From a checkpoint of a small transformer trained on Wikipedia.
Architecture: RMSNorm after each block, untied embeddings, normalized queries and keys.
Training: a variant of Adam for these matrices, 612M tokens.
Each number is 128 + 32 x the weight over the matrix's rms, rounded and kept within 0 to 255. Layers, rows and columns count from 0. Numbers have three digits each.

# layer 5 MLP down (transposed), 1792x448, rms 0.0373, rows 26-107, columns 392-447
100163202175154169110163143154079140134150124144101136106138163115174157159125185132111145130132133139142113168156152113096116093087081126092092133104138125134142146145
205164096127148113116130112119146070132121121093155179146100146151114192120150100128090097162136127095164148163119149117139123117189123119119114103121149164149109144113
166183116107142109089118139139122124134131049163126111125168021147147112108120154090167133120112115103108103124124178150094147086172148170087123116161098137181101136162
116115187146150120156181139128128135101167120130125118137184049066119126147147091187150089165193126086138141165136112122119089108117109092071147107171190128079088117085
155159131136125130132128126136118093124135136110136131151126026107111144125136157108156105172133115129125131136093152138132125128176117057125145133139108192145147127142
092081165148147160133105152212079128153156120149116145191161136148164139118150071160130076127161097117105092129225098133108135149092103129139079050149149144116080131138
117119107134119135097113104120020120130128165071091122118102096132150157167149111112116137135159167127152164172121091137133154133156119163173157131118109134137187123116
183103121143198177115152105156118058193125097129137166131158196156102188065186151183156124120102148138105073171104086173166138137140116054121126104180144131130156121134
128156117150118109136096106150173157083121103142116144142091073129141131108147087160134061170129116109149117134104131123132135132121090162081095120139135148139167137111
125100142176172146124102101164049117127158194142068081104150130053103242072138154147039154113093127102124155164164217123131124138130162127111116139157103080084073144126
160213171150140129161126118141083121103138070107164108113128056123079149168091159129166128190135112138139079095113133163120089108094137141128119140121183145122176097111
114130108167128167147117133088095129152091100094148133166084090196170142110153101154097086175106115186133095110088132162122142163114114176144149134135076075133168129166
066124158087111099089094103177137122114148118105135176128116118109135144145102159122088132164162119131120124152126159102118095141167104155154153108124150194184163165190
091059176130140121170122137146155078143120140138101131141107086117158230112151089106219111131123131102153118140103114127121084108075139156126125103199196108163154140174
080108168148145097098148138143118144139133123135118144139089139207105115093157181139115150136136144144160155164120142108118119157127136083143110084085109162097110130160
152132172166146115117122138126117160115123158168161168121159255159123132139095123110087105097157122115136136110179098097111129126086135053104123118099158091110094158118
149141090141154134125163090128121079122139160173182125156087120122114132185081128110115133148088079092122114101195029130126112123148085129169118110093133122126126102132
099137180134120126104140098115110168133150084184156126097085129101144088147143146061119060144125139161135080114089117093099147127184105086132112079087192155157143163143
138164114141166143155127173126068114115134092131159151102064177157091132064134176099071140133153115113097165121103188098111133148159058129144128183107127189171146162141
141182043162105153179132146142184127127133155109079140140066143192145130187154160092083155026188113112124134163151079121122103147139132060157091164092106138100153151169
105123124138144115114136098139148143122142182137140154113134090092128135124142118178101141134155161142121119122142113128125148140056110159133133091159104158121093119145
150065114108131080106096111109156132138175180106143107108127138127119132081151144108052107133134129124120091132144056057093136118087120151131131070128160139114090080127
151155084115133111117125133104131088150147119156114138126109156107192143126147123137141095145132091138102154124182079143127106119177092154148142090090107201156036119143
132126100101113149133193099132115117143111164111156148122140123115108116086114117119089084155144146165098136117095175095125106083125195145155186102177117110098125141130
069130145114151173099122117122105118150159103148160096146083053124086076109109105173135105131109142115177189168215200102142127137071111207128106108113121209141141102136
107143139144150188119140076107160145124124080108138147081158069134075105122149146149081140152059106138120128105093137163139122191132075157127120152157119138170088130093
072177113162150098130120107099107178140143163119107089126136136170136138200114142088076026140144150150126163161089128167142089160116119106107138124154198160147096162132
112130140141130152183165110119109168130140186131073094127163099123105110142116158079175126152126086092115149088106110113099124127110198174134161121169169133092097138105
169171090143109109155129141075120128128129088124111098121135093146141157148084164155152126118118108115137130141141098079194134066092084115079084142133130177098068157121
164128132107151109104170172130169081154141025128160141094096142114142106126144153146063100187108123105140132142053105181160139134168095161129155135160114137192140118098
060113175135129090130139129140101183082165156131111089122122126129135150092164162133182162142128164130136108120205176170142158148111092061087115170190145129126103144162
088137186124146147114151149068100179095097088166126109119142142201161129123117081209151145127107140126159140105112119120116113096166113106171099141095132104191166111179
145079166136167143118106133144155098068115125117028166136142185113128147124129145111198145119130161147142094127124071110109143073110143073202166122118132121111189108164
136148143126124104123110122143131093124125159120134105122136062097117171106101118112102101178136121144141131133135116144109134137152125049137141165154110196156162141121
091146122116122119154101145138161146145128127154123128124144015085149116149100083139113115179140105140122110184122154127139080129085101248126122126145157145130103145120
129160031124120114140093123103154096103086072163127097112101166071140130140136116121113197108168127115174107117105100162121127123165082079165111119091150063153166144133
159063151141115153170150112136143123134159140089100129161133124159115085167154117129153135146102106167128098161171138129146141128066130116104113089192136121124135126128
126204189118106081149083163102134149144083153130114104146140114088098122084126167076131089155155131117124124076121169109165103157196118137160139148220097163076146123135
075121092116140128126134144165206121116130099084127096125122110110149111128120140111159123105105149144133128072068143095145080108140156140076036065141128123109177105161
144121116149154150123140158153126144137148148116135114127095130079140152145126146096090092144100121134077117107133124142117116126056177184153162098144106135128152143147
113122150125122107115115152091075122102142058101144117124165076157114101138155068140090146175105135090142130156127138133121126097109079110109130177082128134171121147127
084104107121107119139079146147165177080139165105160064160192093144090123098142120159157115158075110125139058139084124154089129072156129175077119073118117158142131139109
068120126199148117137141111115033132111149092121102125100213074136156157142102163126128172116151098137135119108126090164116210078100124227108087108062101126126070124151
103079108088160128141138121106157136092129135115114126122076083162129148111132151125186147129076152141116176103133137137150111115118164132150120125144113179125098108110
113121118126130119118134139121134119133124135117120139125108000099148121111126103131142135168116123129131138126116127125133133135115105255127136119140100223180128130125
194179089092140173065078102104226117120097106127150166119108163112159080102078142134138175072140141072075159147097141162178112130194120116155173170056155125141150161150
028119143162125147169133106118122128124107122110110180135237107137170130184114130139100167080103152142152142134100074174163148136173156163187112128137080089109123177157
142108143144088131083098125171149096137109074140042097151110154107178033109118071140105162134106126058205182132063101159140147188073139164132171113169098180132190094140
000104075161137175119177101096131138156178188118104101127182145144142140101128105119140162126127154072118129094151079122176106133106109082127094147141163209095125105149
114118114109127143140130127137149158115112122125124136129109195155126119152141128154136149083143143134118121126161133113134129122083134210141115112122134068093103121128
115065158121122201125099135105091142117139076123162151114133143110128078205139136116037216105152091158101111098108122071114116093095152137122116084109143100141189079119
164106174166126131132139164091168119128129150159144120141124195156104116144114120109152124117087112110085140100127139108168164161099128075087140125136107083088076107186
124152210168103093153150113152153096136186084148088114105146071108142090176115173167139113142118118138124148131109061167110116115094061232099097156115118058150082120113
125124077095117127131112114142112194114115169134131092126155224092138100106153096135116101162128124104083128152084153105114125108131133107084175135095156150114101139142
147125130117154157107158109131082180117157093106138068110132183099108080087124123124117098149120102144110147141121103104114116092113147058131126144118086141058074108114
090134146131162114126100138126153143147139094137159123153139197086159052096132158096135123099083145129144132171147092129123113105156119041135096020196109134098168110107
168155168137132122117154159124100116149158172108144186107136148119151191055154101171210158066087144141122130146110082180206072093105142138148050093115087125108105110137
138130125135095136149115107129168096101124086127051153175095165184086135154130104071127177122092114147133113072137142111067146152231105094131142132162173100087141133141
082075178139146154157142100142143095160097149157083091091078105152124127147142094102097183190147122169120094089122125136131156106036121116079168126119077141157069116098
220131154153134133151098108109151169102110097180138126123110202106141156121132153088138100113153120113116159089134147119123095096148095107121139131130098127106123124110
125144112138129203102166080125128123142145154154175107129114177127157130154159150094151096110101154107170130141074136121106102142045171099102111073140213121073074164135
167153166140130133130133185141128085123096173179154140158097139091140101079093140121137064153142132150151144117177095214104192151142114113127171088188155152129195113149
068122157159138152161141117138163164141125139111117143142129044106145150152144093126169113124130151136125104073052143131137140125131137208110163151121131146102120148149
160120191172084136162093120097117091123070147078135151156129129143155106114156099133089126101091142103121162110168139138098113148150127084140083111199122094091166140107
110145083146129208125109138088119148132145074121137145128123187145078136100152147094121118131150133113137133135118109144126095095155139104092100099179124112121099107128
116121158149119053104157131140138112136135096097130126117084082140139145138132120169216106163130128118113106155194138101123194103075088141113136102099158137160086104106
121144092132138096163146138196121120175157152102148182142133112127148125138111122156121099138126140141130109152146191166122080141146084176094175135134121160125150138103
086175128124132181143147116172147130165160151162113092097093100160147102092155107099110094200136139138132138072135090117168141108127168185086120095129139159158195160134
105103132152145153072095131150150049132075140127109163105150060145080107147153143121135141161127155184131161143058138142131169128093103175126166151143129199222174128121
145152154136162103131136108133132104113122146145114057097085204070138114161144140137090112162114130103168143103200132158153142129155157039093112099129126051138116123137
180160076110145149146119167136017128107135156123083084100079229108123142085148160136116055115084145124120088140136070106100117116136098078127143093125111118141145108152
091141106063082103139156142105178116111123104138128085160151195148132086188148108143070151154178130126129117124118097070083116152112165145187061130050115151143081121121
088140153142130149121111141131158116150118154119122113128135064054117125069111131118142145139157068118144165112073103169075182128112119197130084172036150131123175146151
148142132129130140136127135153127148135131132146106115128121255140106118117128127123132113067130127125135136133142133135113111107154142000131129134119126064066110132102
103131099166169128142084099164175179172141079115134165128172207121144130092144089106150164095128139179116134134176156061047123153120203069134061136066137148066177140125
086095105095111131110115110167127100150068101146133138128135171092142160197118190103119169146142138169125162123150125150124183142167155094092210073082129166178145103144
160206132109120127143120095132126132127114154160111141137126102163129110092120141158190155171091139100121112100103113058121163111180109159087121143069140089189123169154
142170108095117078115128142137143109096130151133157060137110212147163077118132122105046138106116136130104142126111140130091102163141139036136160201132075110098109121099
089134087169123176145156094128146184115091161128150127124136101192121131129101190149157114112127154101097147112106134120126126123094145184118161167123153087120163117100
139136126121139095096117073140139089108117121155104188136150076079146112162161125126169086132153119166105142120164129117137121153139132111083165131105173184199145134124
081110161166165183118125105095089109101100143101161096107100162144179084166138149056093093101153132116104150164171111078079127165107181087095206165141129144115122184146
085096118139178131154143149123125170101150129123204139109114147128123136117163132183128113103108167126116176094140066104109108151148126117132088108083164084099138113085
# layer 5 MLP gate, 1792x448, rms 0.0463, rows 27-107, columns 392-447
129106113051115130157091107102064154112147128091125092056085156106089154110128087103162088129087099166098100146157161120081180100092131051164103116151166130158142087189
113134097148123105111112056144150127170095095082183165182128135110106098123088087107172133153121065132142066180163084171109099174077168167110168173158127114049101129119
090144074153055161052128136121123219124157169099141160100102118116125116110158106131147103082193081138151125121145151163079147136012186135137119077104103140141136100126
091156135117190170132142074182087217193129140157128104125148121164106158135159098102144106146088116143039151218111124148120073134117167115135134177121068084103105160092
117091127137172115076116152101105131143163112166111115158146164113121189130156086118146082094131108200113112136089106094110082176133097132076151102106141146101139145150
119148068125117164143113143129056129143122106092175147132078126179066119130104088186168106115122049133124089109141143114090194134157153179078066108133167146138152202137
099082157115148119106180145095189197168138140157129094122123046118130121181161141085116084074169160121115084147091130113130114136129186082111149093137148108082160107151
140102109141103150119047131111108127135127183138106151137114154093161158131127084114154160100110123156172099098137159111115179133157114118119156110104115135137156136124
155116106135125085168091129125130102183122141153077176084099139180091159091126096105203088141183129124099122093112133114118164090095116146171147128116113123161171134126
066115049165067120102144163135119144158149144127102132189128131116149086129212113153154146133141130148070069114122125138068201057151107115149101099148123120159121169189
139104178111147115147159099160142114166101086099105142130119129164121066100133093096131130117156142131091121134094139075141097194113140096090143139184148119078113220109
160125147098116119118151134108158139195138105128132136146115136126119205120074096155159092125172109088146084143111074174127127144111114125194156123091078101087119142119
104113142161144152130137100128135121181074111112147119147108156167109163154102137079168110083085197134130125104166108112131099117106171219129070155102167084131076113156
122099123101152100086183150176139151155122105103165100127122122107072150121115132158146163135127108106116153111120135126150094107131171147117123130119073136138110178116
122141175162144090114129125159108185229083143108177079115151194111136129118139083098119085139131189088070085173126140154134084172093122147091100156171184106102067113103
115098154101115154161163119130097102138120130180101155200152093119127207130137077110130112136141091144095106120166197102139156130128028195107122074045074091133139080139
127162132158119114106131111110130148143149152167121158154078180157083161122126101098121123129159092016134131152165144105106091139158110100064138111048204102138119182066
177161119105133184132141094151120099185101106139194142111121186085104087159098083152139057101089114109136076102152141163144201136109187150139128113090106083099082130051
098090138108142104106097076161204175106163157105101094094153136160169057104133124165083093090120175118100142153130182158097102179025144110118140099179170117116098157074
143107177134153152102124107134119102105136166126090147124128133140111137101141133107155140088128166169108110157179139094137108108137065187163136187129119117130131147130
122149083111078127158148099174117158124100123084104151137120181109107094147086083182079088162126144113090120122126134167136169167151094108142125116163085118104162156178
145126135109125114181139133163240168138125092157130135111109148211075129146114102179116106092175123106120096117128141149158085155125099153194134087138079092095185137092
165118203129130174109110117141167167145149143130123133149147086095136124125133115147137137181179100159133093107092113155132167124177137102146155112161098143120133107132
106165158149148130119105078085142153184129165130172118133121162185183127122090108132110152101102181060128110061139164175096200136092139075131176129182156122127112167142
086131110152100178170147088184169141192125107115089137163098195204110108139073160155171094106149133123112108089130177124103145130086113133126073136130100092132133100159
083115157091152127145131120129154148140118113103158101095115137167136113118054110115157040107115144099147103124163159188151138087126198203109119139112101120200107198118
156125137123101144108083120139050103103133100177163173160117165167120117111146127115125138090142167166164161161111158147163152096172091097156116150114142138128110095105
130077106176159184094124151067164151124143181077110125167166103126093086121144133081138150048134151106102093140100146106162183121097121101153121114151130085092179047157
144163157197112154148113090148130124128166113136106193032103131133134127098157079113154121158087106191195159120123161064119150146141086159182147064143105098113118167130
145091116129121129062151148137125137160173089101172163120111153112157103127116114164136120153103114080156108201113117136136112094103169109121156138128138117118132124153
105148159162108054074081072199138185150173080164158101091095121160092125143159102119210108159095171161137141123184170135140116080100090114116098101094147101060102139128
087085146168164142162088089092146143141116187114202142106142177132146127131136076122164174141136191111104130143132119102121116181110145136124175034156140117132134138115
094180144102129196066155122207177187125117135119134106164138146205086099222189112076168081164021123081102099134082160104105068125100171120250134114123061122093101150098
141148137047140133080166133071158129139182058121109070111129129155059120121161104167086081084154177077100076088110116166140161143174149107106096096131132083086163096122
175145185078116086137141140104168155155097166126180101179101203111094067110123122053100113111143117104074139086141161168118145109108173116158123142192096121143135116164
096122104134100134107166178127121103145066133128119114134126138166193148126111119147120177123165137158141179156121088116105123147177138168151116109114149125194190112139
094095087135163139145090114111084121154073170129134107099100155103146112118170122118132121152187123099097094149173098080174125115136120143077130105178135066123082080126
140132089095176081143161135153172113167091168204117110162079181147147118173140163183078095135105043152103115133151112177118214083061074142121059144137085117129107070156
040095092121050126135190107120123135182151160142141111149103108145124067126100155155120125148138088113107181177114135141127134111058077122172129083183110083114128150154
136129157081104130091128123117087100143179164078105164130107103148128123128136119112115132098144117094140093132127123112188135157145164118190160115119149156097163090117
155144112095116116079143121153137132103151144131210092125123096131133167147148145110139168129136129179124141116064119181120153110146120128099142126112116136128098128139
114128052080112178152107105124163104189136078183131078092069138147104126178111125102112156097081129142107109065077116122033135139127167145157156107087133088128110150079
128173074109115191144139153096191122117077091118161114136124155183108109135128109096198163095109116112149143138082144161117120138120161130153099117135125152147154121112
139180146169149164192187155093135109025160194060116128103157112154148157134143152119142053176168130102137163218123113171101077117171137080138097123139131164151114143102
090102121158074120050099109094208167149097176208102164144143175116076123125109134119101075173112165202054111095104111083122146116075157077098145160125104139082163099143
118119173099142129088144109152139148115135081135074149148091122148106138125092106132104169139145150144123102079113163116146137216096123078165109123125144118131119162117
122067117116137119107054123149159107114085119148118152125091129147131160079180096153152115105050091202163117135067076135120053127129117096146139167126106150062117184174
089155154134088139116110164156126150164119116212078137147094129141142115142095061083087147100114213177094121123074111109147159113124092126157102116103092122049194116166
104138195179168120084126135185145177241125137149135130133141149153127142153142117123129172172073134115119134178105138102154075119108140209157129155136096081177089116093
120128094131123131158143142048161121132164093188094121122123131124081102191177101183101167063139154111092134095119108137166157194133090120137098115140087065121106112133
091090143084160148106093130154149123120168104120156139156139098108101114102110129174104093117111110118152123087099139139124123156144109127114163138138127107073153173107
115089177088108094067223093140135102159113096156103121135125155164083144166115091118030082152157113132101101103105083137169107161087077113085102146162106095076135156117
111120127134058123105176127096142128162149147123131131183169166120099121150065116116134158099085201129142124118093188108085167137092146120117131073169080059128104072115
067129146114162131135082128161099143174172120133158128132133164175090158148161089148156158121093157146120089096094146127209142132149120138144131087130141127117124090091
098139132098151101072159118115115098175167149155139148109099169183137157114125094174032147087137131094070088148163151074156099141054127168051097123109156082176086156117
104093138131137179153075080096074121148094167156078148102095163137145147119102108155155128110073068091091084072173123125115093132120172037168108059093125097067136195136
055124111088149098086087129113193128120114105227134124130138180111146153134120076085132121163124156103159115128161105134124147147112128158102143123203126087146114110155
147098116121119146151213183119208123152172111077168070182118137052128110120116054135150112143132143145095108096074138085144139132043170144109161146135080131130141086117
196118098118116126070140081153135188193155145051118104147079161158167064100110124122118144104120120111174132128122133133127165112146149129110131105123096096087116145115
078092078143102119125196133126114118119066118155112135107126116099099129128137133105145140123132113133134059142126102093081156110111078098145104120123114106118168131138
093082130127053127130083108136115177134142155115098123116143118122116124085132143132182101127112145126140136127100155106093084141167168097149096119112178138123206153179
155118115136080160097126162102096189180136122183093102131114125133124125132111131143153125099152085159174125142113138119082129140118150123134170065139098115101128148143
148127127125163117111093135155119153167088120172142174118099146088130168163172109116131131076152110164107086101137013098152186127097171194129138077145144116169143101170
105120129143201109127136173144151113148097111115188113123087126138142149115162140153148130083182134128201109123133181142158145141105144162074124106086134095104130140114
138150129134098117125088111145177198180105130115126132150095117087114169088126131131171065166137110090153116115140153141122150114111076187146151106135162091135175143166
120117118099143148143125119164115102151129106186118089110134147128096143143178130126132158118108072168122158139152117108071127103113149120175110090126114103132063171087
081123091143121103158109147101170083156167145162122152162148138169109168153137134100168136066131117159094110170108162095081072148094105152172141136164105103112163086118
130174180081078131076140106148143191125136154159066121186111131123162134133182126135109140119111160148124116111156071073210066136064154171108109071101144114121120153129
167143117128117108116119113092243120177092108133077125158089074161064171109144085149126137059153148160127098081151115172091136116158138165157124130124097114090153134170
142148108131162095152158123061132083163104144162107072101105126136144154136132106119165102105129160084128142156073077156133122110090133137117170125137116099138140093113
109079116093110099156159084119135144184135131152155113154076147133139110091094110123159156115068172177159133136092212145094166162076126140227139151102154073136187087152
112133105102224154137125159119135136104141199204168176142104142136056087116158104104121077140145127126053025125111138143141151091091142084135097166165101130133097138151
108185141104171174170179173126154129077149150093082155109128089136140150146143130104198103174162130120148138145105126116112119122112107090125109096101109139136110116126
097152104124134125117150152147162155110108155174110143122125118139136112148129081145125134126068124092177158130108106183137145162092125129112203088165118065113190094125
181144148163100060149193106156129093176159135122096161165063163141089126076177111139115119128145088153181117116153175120153117116136075145154105138115088136152085102184
148114120125123083124186091143132147109131135164123150100075102143149141110108116082091124113129123112139068117157099095123076145092120101129082154138156086124140174129
184090121175195086135122160085146155139130081098179138147167107146166128160143116154142108132101109112086111116122113160106148163128110097148143123130133152157172096129
132157144172169131116098124195127128153120155142195143124143135175089134159150125125139160119058114078113095081137141074129101073167186159164134139129097091118089172119
101181153090139145143125153152145162179121096180193122143086182175091194135141040093095081162118073108095099093090106171057111084156143155191075193142073090089092126149
147123152131130119090136122132174171130182053144070133099103115093108166143079139146135121128163086128164160095140159169140090156112119151116181115133134116146141071129
083068151099141138099109142133145103109100071170116178120096153137071086160128103119118126141117107122113138151103142076070166151153141114136154107081067131205124162135
# layer 5 MLP up, 1792x448, rms 0.0433, rows 27-107, columns 392-447
126107173086125149166176180200107133115152081101194160169131146132172131081145155054138144164105124126174121099139123104177086119133109200108078123135131133109152132082
051124126145061138154066113120090151094153091103138165091159105178120120109085135123200111142185115169097079092194184122106152131140121092106173128081118185068137163117
163142147127168116109154140116182101164136072141103137112133121125089119142138095114097137083122175184183158053129183113113108178156179122112132148152121112064151115119
117122008050070182174115168084129090017160115088149138139123123091188091143118159175133127118194084105139140132158126125086112145133094089115158078111139179107150150165
141073094139167136113127117086093090142091189132140174163169117146176179182128107094138136126103039153127126171077112153156133121145162070180158113147123151135182133130
157155053168053101062134143209098114099123100119164103180097099085149119113091122140067108078093125123182115159123139161147097099116155058140132136073148107102122124108
110117128109166139150105109163113121144111134126150107090160158188110178128143118149154101135102117120133170210117175169113155105144105115150127097141157117125091172140
144143143125163129150165139134146109120100119119151139127133151090088173097108111147110120120149140115128087178159117140123146132150170103062104131166137108077153125131
072112078105099080076132128121162117106169194124147115099147120104144142116119104133142107117105077192188126115128122148130157132159093147118178132185210129062106165138
134166138129171075107072111133097102154141121160100134101130123148094165129124109123107185115129105158134097118128102129157167114110151086133101150116115133136129129141
133118092108110124098089158093098152163140081132138162153148132114191093127133099085126124144177163139139104133130118141112104114084120159147165160165119108185119111116
094136090085162108108141098149143111126087176072093073127154179142160157130142134051114100166177151145055142106133144141205109169095082114143147149109138114151089123103
015129089145126106146092104159085189130137140160129125118107134102173094133138110137094186124174158038153151129146139136088163151096103122144151130157127117111128184148
107153135126126054144131151110175096097112178137122108141113132122167097149137163088109054123127121059160124071123136115130152097097078085100132096163149119119156099147
163181123154170167121112160128181101111120102117100138145129092205096158100115131184214115044157066110154143185123196162070156149117183089156075149145081131080150128120
086156177217242166110118108074150109104112076077091126171135115151150131156123142097109125094084188096108132080123145150135171067142151143196094137173129069107126178173
168137097167099087138101150154175151149113100091098109131086130170114122121093126112146080117157140105150100129143110117168120114144128138149051106128142102111158148119
040165076150107094217058102175122107100190113133128153100123108155128160087083167120164168081062109163203112151128158118099125076120139116092127181126129148118173226179
162140123088136124208162123133083148180108109081159126182075075177147122061144122145134080037096068139119164134147072128158056102129145166149089078151124136085160124174
092134125102125224178155127120099096147083132085133122138081133128147136063093151133146127102163124119168149142182164159104136192127116142160156099185145132135120127163
169192131188181111089124123056069132105114131124116105146162124123128193114114115092143157149128163123106096101136139201118191116133137148149145138115099092119128110127
167116108142126090155072161141084123140082144138120127112134130125191158141175137164170143155159103138071153048172125165154111070131127137157144150151074111091099078126
072129147159101124135145120074083091087125158121130157170144101114081123097135129086120127126172108131151109185092186138109140128124163160151122095092133111102097074109
132126160135147165126150174037170097116087121113115114124116156137073171151121158107147115145128164080109124116085157144095117124177177107125145122144097142122142154136
100124097134157126095098133114157123101135131118129092136145127119115172156121112093133142100100126140143140144102128141159142168094081161073133108164113146125156154108
155221147116082096132148061155135146131163153125135091114100180142115094083170140138128117163108146119154112136130054131093096102151120122106097115100142159066105154110
169180091102168128084132123127206117086120132193176081134124151146108143119125119139127168155125134125150095103114094120155101097135107113104165202132137141116130089110
125157147133153121116135126060168069162125172135102097131169124130154152125160159109078122092128154136097140135150130173150142071103143149150138160115090100146107126093
225171065141147121100154147135156114119071086103093079057091116161094092162161160048150089130138146110121079162085085109126077178141085101070078177132148140121092148107
138125112169179181148132117094087136073069127124157120140112132156156128148110133138176123109135134128127126189134097144151181115143101104114082108144120151176143076098
155127187172153116102117111094109142061121169152162131102213099116121073149131108121179143121145120163184156083152137135155164105191157057138099160080165148094122179155
077156096153140138107085150136121124134137163171164161074124163146159149164152133108149161156175086146162138108069141165103057173078166135169128109138156130121162115137
157053123089023146163144171105092102038178105120120120132123087110133117077162105154121123123164145151134132052118066072123176130094057054112093065153092184126213132159
112083077145032136134113129125111162135194136146121115109125129095128126117184121134117110119143120130168134101128129145104152158070152126096146082086109083122167140089
168114188098085155117072154175153130126167148133141127124095136158119132143154136122118127136093140126073139165184124142170137102120100111134148112109171187098127111094
104088095143180119186084137154081152123159075129129128093151119076157107139113114066155050105142133139127122157123112120088123120127078068102145041111162123156137153131
156146091147124142146169082095123076134119140051070143159140160125129107150113120157136159173150141165125167174098123095168147197129138112129100125150175080201098013155
046157141127156175155111196086141143087117117114033121132106088123122073088181100152154137088163130195103150076134144151182120166170133126054092111108124102060126160168
060177122088147141108116164125144104145106146119108097203124109119146101116106089125081134075181188145143160082132108128141130170131090112165109116136132082108143150117
095166136095144162168058101145104148143137177174121173114149147126107162162122149130139115072039147122063127138170153090125116131183145151106162121097133129113076159111
141104153137141090172102131153160116153134121126108136143135112163084157143136123107132093136154115172153150078110129164155167114134133117101141112133144150123118099166
165146062190182109146089073100074098106137133089103102189177134124092134180170125143109138103111147102097135093144141139143118125117140078060120151120140124117033050122
118148092131149133154170112117152079192162077165185148168060142145056119122110127113141159113121096092085132134137128145143128173123185127146109160117126121153101137105
131074107142109172118175150079125052000196170111081108111181076129165133192126178108139123193144114117189108158084130110097136109208087071121178129084143170148154111063
188118117114179180115146155146124127107114155193152192127111103141098115158110079134074189168169143169107109078146117146137035180136106145147132215147162168142104132099
108141119086140153129056139147165147133139132128162161121127115117153084152091099187168174102195136161165092124133117191112112138110098051158152128134122104101119130169
109150175160109171080093184160128126105096121092144106174128118211204096113141142122108070125059181163115073175190148151125050113139129193161100118137090116062155070127
150140069118134062126079128135123149195084125146168122115070125145103109164153111085159167142119106193110143158130137096114109191122073184111143087146162084158142166136
114162184149135167101215108185157179197097121140183140108134124157060169195193150094151120132047154155092080149118144166156121140112126140163110121078122072108073132117
143170116160094149136139149170190125099124105184111166082120108108078146120106111139118148166097158080113172131154115149149156081171109105128101129024128087121109122117
119159180110118125143193135123124124125113116108144153155154157157162136146116142095129110119167157169145149134105104134185151153160099110100098115124140141193099138142
164122137169095076139135108117130112143080105186113137151147094089115138136144110140142106117113121102138093097115102122146107136074134136145154115121136114165121185123
143133064075123088109125125043137111132069133138085059101156146094093169124077126135128089149159126067132157114077220135160122109124138098080148129134144159156111112103
174142146117079098133139183112134132078047162111140133152090137182127151120142122137048084112149118117192089134103136099130110147183125156120095090167131114147131162120
140083178201116125111104112129164069083117090129096140120122080170150097180150196181145156125100138202171173213122090097098105107208122086170079207176211145183131140158
147126081093177132111103121178019133202169160136147162152088166150137148122118164028132191114135160047111159104105124087125204118086155103150111137117077117190090144141
114073066105129105111118176144113148142176144133100112160132078160172115104130151187165123063108116131096136111103131113205165134136143156140136119109126112154179142123
123156140203118105138191134145090082162190132096200106066132102126123112126077111064123102151148168146168115104126130167078112186106068129084095156051145141124104161135
131164109104143076146135161061189141073133107125126183117127140149121115132147094215162120116127137118101114117149111130140106120186123135124154158080096199125137104155
095100205093116095140115108164165163100155146163108102084148166136156179137098127091141124111144105085129148115129121160124118122094128153120076150137147108102144133116
148118169126146095182154052066144068115092095074134111111121139135109138057080137141097083145132151157145118052168158144132159148127193144110113082149143150135100033109
192157111119150164174136147066141134091086074151144117114110126099125125150076119159121097117109122053144140166157124113078180117159155155180156130057130129145170142104
092084131078126137098050144107066144156053138180104080129133119127178123148142155126195114169108091110164104173149122108151107132139179086137116121061105101192072115126
136106121128143161173132172101123080103107149138170128141116136122108164134115147079124123090163106124132143069126074127072120123094136119134105161084119105156119102148
150196082026086145092130135155108133104071086073205087157074145130127180085109155191094139135098084165147116058130146151133118137064123108069121156128119116137108162114
160104100164166142144139132138118138187083170105164123111112141162134188085116107171103088124111084111106113105128143187119108071081177143082097114167091089131126129106
169169148104124074145173182127158162125117071130137160124135137145135082110113130153133083152104138117105120103194154134077147101156114149140123126169182135073151161119
122107134109133146102074096142101101146109125114124079098120109148143123111152105133124132141131114167120097120135140096127174110148131167142128077063187123141118168129
098127220170158125050188099095114139120145109120147137150121097087165111148165108120082139150130150095121113129152069114165132089175095078125115117124126139120099128108
161151142140118170087109165134134075073097102127125153160161125126126094179132125164148112158144155097068124139073099161145076131123109158105078120123082112162109107095
157070169147110175141142151127164138167163149144097153142154140137096161141084137165093085155134101160184112172161145169134122121124078113137158103074126138118180143089
082110093129159098161169085114126070103143170162110126159136108113145143060095130107151189136165157187097145097151176180122107160100101143057120132150167217117157096107
123142134171117082106099059131149174215089100171176110129125186148077168070104096143099085117096121136097119114168130153125105100093223169118114171198138127086091160162
095072069166136134124176107084175049065115156093156134145123124133160097078090136142133115106196124195057094168111160111098122172152127167120088174126162157161112183144
180159142123120066144080090106179130181153098136160076117100090130143127059115119133164147102117143143125162104129209125126132137152166148182101143124176138128089078159
130074085103122123101133102171108146148126129104111171100133111101133136099124175116067149139092080141088026126127158151154114103162089129079071184155132135112051154108
129144140162183147079148161098145185150157177153095189135105098166152148152171124127099129164156217110071076146167081107172101138135099182163156130138113130186144091126
116179179110114161141171103131169180112096124121173070158123167109100114188091136145061085111135143158130143171112087191087132163050133158134081143033092118094125105130
097134104159081138144171148167197101081133179116089167145108132138123104136125148126109085109126165138177109128102070114173122156143093028137125086076114173167204134172
079108161172086052137140136123105109143093094133114113131141128154099122160136128174088149157120123086163119168152131178046109056124160124116146129129051163099119149115
136156179157144084115086141155149110126118123125150154074166120132138140100087139093127148139139094152119133106108180098146120129138139071081134191104183133079116095153